Weights of a small transformer language model.
Size: 13 layers, width 64, 2 heads of 32, MLP 256 GELU, vocabulary 512, 0.788M parameters.
Architecture: local attention windows, shifted keys, a norm on each head.
Training: 117M tokens, 9587 steps.
Each number is 128 + 32 x the weight over the matrix's rms, rounded and kept within 0 to 255. Layers, rows and columns count from 0. Numbers have three digits each.

# up: layer 8 MLP up, 256x64, rms 0.248, rows 224-255, columns 0-63
# down: layer 8 MLP down (transposed), 256x64, rms 0.252, rows 224-255, columns 0-63
up224:116204136129182098136079130164122174154129120135168180203125160120188130144114132092206126126105081147149152086178113113136146081109099148098097111113164160118142117108041134069103147140111132
down224:140093096111052194160160129126156068111074145098090145117218152125182147117114128131081167103163172132184126163149171101153101143182086139111149095121067156126135106140075156218122091098163119
up225:079127147154210145088097144143175117168125150083116180107098104145127141127100070133077164158053085059156143195109060160147076158158129134140091091135168096179119182079122161069102111138117131
down225:138041096114176167161189112102156121130151166115160108100071130083150127100096075117066151207063136071141114158064180187137140154164141109198191078137128088091151156105112066084167117131115172
up226:074154098095117092132149146099172092177126129133093178113128174148103121147177129111104128081105140131137055124182065134123117081138079102135058099119165118139140118163121088106109129104089117
down226:105128123139174150133098157107172128102154106135086129110124113144107089142096103146099129144183104152117136094087114108160177140066187103086129123157149109140098134154063109113151099169184128
up227:096148132181195114153119152188150145141129115081125174172154108092185103130152089119186153139161100156095103131120180144104129154136078138121151151140106144149156099098116165113103083144056132
down227:137151121162085101147132116085136112070140138176119111172134099130117091124157141123181170126159131145128126193116123158151102114150132108081183155140097116142092148107157152127139100108136182
up228:095105141146175194147130126126107119187139139117081137118077137164134159090154120136125132122130089126077097139119109158126096124140059138119151125108131051148120109180147120105108115094131166
down228:092121128115098116141123158140077148138113157131162161147140050122116112129131123076110146098120122136180162113083125174118162114089127107138143087165115149153162126159139103167146139119117157
up229:064066106129120144138052156094129155156134099103099147139144137101146098171084081118066080140171133161157107050164103161121184120216113126169140061103144141164145122159127138140141077150113107
down229:097106154158085138194141074098090135150106164115069104172155049089138123180108088141117111116134130155136164079108139131160109154161098124145211092132191139135157161111130115100180112113133150
up230:106157146081116137111135141110140131101113122158117134151117139126145136099175134112065127097090144113132121149215148191167109184134056123117126133116112131148166134104125140108097091123033121
down230:144151090177130072143104162097114058157101107135090122081167083085113135146123124117112098113114154172164115159058149145088186152100112088152147120103111120161172131056127098160113126119145096
up231:135120050167159109050138156128155129119172107077169161166093149108123141116137041119111105161141086202103140091147106097112095127148075151091183132144153130134172111142157141071144143138119143
down231:119129143114078153162118124143148127095094115099099144159139162083099105092101174125123158120137154111120118128120162164099139101133155143172095115178103070062130127186149155077092130138119130
up232:082086102139144136141151112092174168102114124096142107133162107133106163087178084119063167187066211143086139114144105146112138149151119128078120094169160150128124140136100157155161111096139096
down232:159124157189096106100172091135069140164146128133167151156138168133146116099118066119180076120186089157108105102094173084125132119154157092125139136116122163160126119127136135080054136120164148
up233:095139097133144078085109148127100124134142123114170121181123133104111151092134058072124084174154183124146128106155091196084149176151148065120139056146158103168145056139066190145129103134132133
down233:099140126138121130185045125150134102134143176189063119115142196157123113129192148127148132085115135127104185125111105149154128146128141116071128162147140155125118123151138189126191037121060092
up234:064124100127119116148130160129137155115166109121139149123109156082104155086184140110115173133049147164137085154119162095144096103147059127066137088067141137155120129078074139150102109148130124
down234:036113134133079081125136087142092142143145066135068122091127133111081160128067129130120152062102107124144205157099121135115114129181149098138126085128168120149091103123078134128096099135170139
up235:081085167166122122129134163143195108109064135156185165130107145160161105116086078062123062140137126054140173099131113101127090114135104114092115131105143111116165184147107177144106092142109122
down235:128148101151120081119110133140154165101090172137110108105132082131160148189185105150179159137163129159110107106133172121117069125099084121145109066158115142109115102114071073096121151070171125
up236:107133173099093132117122161236129163139097255113125136170097142137104083122190150128110114125108078129133118117186096133165101153106139127105076130171127158155174126101126118078115130135113148
down236:139087155162162101115120124119180132109113097079118132149173041144119168115147173066160140121119175145144097178179145141216176171150135135153140102146112127134085063129104151177101165140144111
up237:031137099197128101142121112115134149200133178112170126160139150160071128086120125154079135171110141111084179135116095160122196144185100110120146148146129143157107160152104123117089146118155085
down237:202146138115161140113169075131143135146109125096110101113101149084124066103148147071188109160117151169119125115185125097102151114073204143151177111128166163062128112085121142147124103164141131
up238:111168129107153107152127154064134165126173114071097125120079099109154054127105147087104151129111114119152075120143091138154155077122132140123065118168081081193187117079083126133111090112082139
down238:113026119146156181165119109130126100165068150133132098156184162115066096114161117143133106138130083178167089115089145211201107173106164119152102175125148156167147109139152041166165160155115136
up239:082106105064184109167076180117131147089170162053141141100097150084174124139112112155129130175143165163112114113157136227067117097169096131081149134110136151170151057088063126154108059082123108
down239:072115156050175152126078175111124139163115141120158098138084180155187116115079131145092080085140153103149090116129108153118093178160112172143189209140159149085105120145154104127020148138095111
up240:099157130212148143136074132182164143185163115077152091132157112092140191085166116131100129167086113140113160081099188145056134109142149152064113094168136090145120074116151233078137088106124120
down240:136148162115134073178057170160154124127121168164152161144090097104178141093157126150120110123082159146100206128069139139096135141145158178158110133118080101177252088130122155152138105070096129
up241:080158193195166162144092134159121171097080144147147138102077136132075166151104095123128162136074143163085088162109111115100135104107087128142152127095122150158113090137148149107102131113108098
down241:103107128112140111151149119150119053121129139113110059137133126119087099115193154148115164134113082108172130193119079180132107113126149127133126166129131152095112127151078088155124113126128163
up242:138133117183126132116115111149144146158165163079125182186085158100114126104214077041121127134103142099075145094100154109110110097151132136075157111154175122129132117113125059098123160092122186
down242:187110117126050122191128086126096111157154130145117106138087112133107085088103080125102135132120195182156145103165158091093133104103174180144154122152124129113128168078135098166130173079128110
up243:159136131131133166124102146119146157112172124114170139106157175132152173121187088104106082109123180162152078099146110121114123110145137177120129137146100068165123166075123146162121044155090155
down243:174125141129099162112169156179105126142151073141144074075163073134182116169094149071175076167120191128092137104213109117130121161081110115177142134121141128213090159117097172156117169105138143
up244:062151083187179173070122166113167151115149169135089119150090122149156123122106090126086133181094154088132111123113144149101161109162139112067148090102172138123107095133186140147047103141074154
down244:096097118150095143112138096129131099123083140136211128119128075094132132134139128182134153094117130098139119158096132125100153174188037058094166085107186140150078165130139126158138151117165131
up245:118147156035115147135132136145160156108138158123150188153132146113098106109242147106102064166161146103094111131131159118156177116131082099115102098075159101157144060120139110082116196107127113
down245:125122126208200105130199156140076145092143176113171086137142149136145105168106145175123103146075124169128093075152121132183066185118171097111164111075104143101136129078130087098094123168126117
up246:115130113097137105145079116145155146089090136152161170126053142128112189154131106096101088123111106133144087135234160144183136125121158153123126090133083091135168114131137092108074099118100132
down246:158131085133156137088162125121144091107188056114114125153142115128100127080118112144143099124082154129158128136118114095096105136124107130084186156063096174117143153087131112194116160134089060
up247:113155108134173116132148118162192121126133108144147097142100140133159094096169110100160126084100145147131103156179163141141115137147158125102070081109088117127159117073105073107111092129069057
down247:130103123117100125111146182191099148150140167125088092144109116129122092132057116138101118172091172078088146116070151146154128132175122143155109122202146115149147169158079161144108170120145126
up248:130166097146111143105145161134138115097152161133158116195136138154122122154126098135135175161079111183138200134105161135132133154145126126111093104126109138131116120064154129097119104058052124
down248:092130126153115086109142085100096135128111144116101204099086160093128146153138176108089126084182099146169097142141149104074099072152115120126153143148108115137154136182094123144129104129138189
up249:132167199165166100097071121146148149143162138156181106135096130131089113147137095137116130142110121081131119102138109151141073039104083141077143090143099178149122124036162131100124088143089154
down249:127113154153149119164142076185110180140155124156096141109126151144083065181127143119092134100155089087109213098120163133090136144112182131156114126150074114109085117075155131141118124119109198
up250:068210105102075150102075120120156165073114171144111149131137151124145156118106117087160096125138092122142092104134078127060063088140127096097130138166146155120142126144126108101129073127100060
down250:164156138131124164161109174120146106144112130179157144102100102102111081108115132143145146158193112143130088057095131122120114098078136131103084136116100117098095094161137132137192121185149117
up251:148117083116125133122106140176133133151144179117153114100119158064176148105147135110172136164173076093133150163166170108088087114163052122113140136131101110140216176136099186119131151134109108
down251:194166110143126167086100111118107148127141113072086109109131129106083130158074116101179126161117138109172095162137165062112099031107157109077131118107110089200211145111086161173199099164168121
up252:191105160122180158113156152130102202105161173143140148105137147090080156131097108155091113121149102166123163091134111225084164113168092066127143108128086126158119090123154156090061102117147130
down252:125115158158143067093129114178092124111157190102105112132129129099130119137080130162141087150165123040144165066084190167092053109141127130153145120112067110094100069107145138133137122155107111
up253:107055130108161217124122142166113164133115175188135141087071138128102131137116151158166152158144161102090169130125172137106175146129123159082111130180194111164161084114093129127066115071100125
down253:146123128148125118099088095117094119109147037132201188162118148073156117106128154151110181172146179086155113125134137177085064132106085092131162108174117077118169169088124138162131125148090147
up254:159082113140133121074136083220104124144139162161175123173105137095143069119147126121127138127043102109144068122133125179081119116103089139089144120166173106154145154121120133158098117144098063
down254:175109130116136097109181155178107125123179159122138110138165119149132080113091134202136145096102102105177121110108117155064097095104092127147164133139172088112145169134146109138119118112165132
up255:150129168109181164113079166173109128125106120151175112179129116125130072027180109103122135134137180146118181130132156195159077137101055184125143118148152102149143150132075202067103101103088160
down255:127073055134110193111211151116192116163079059096120150131138090190168104106136149085070090130140099161060117131114141132204112127121145168118112138103186110149170104087121144004107183056151158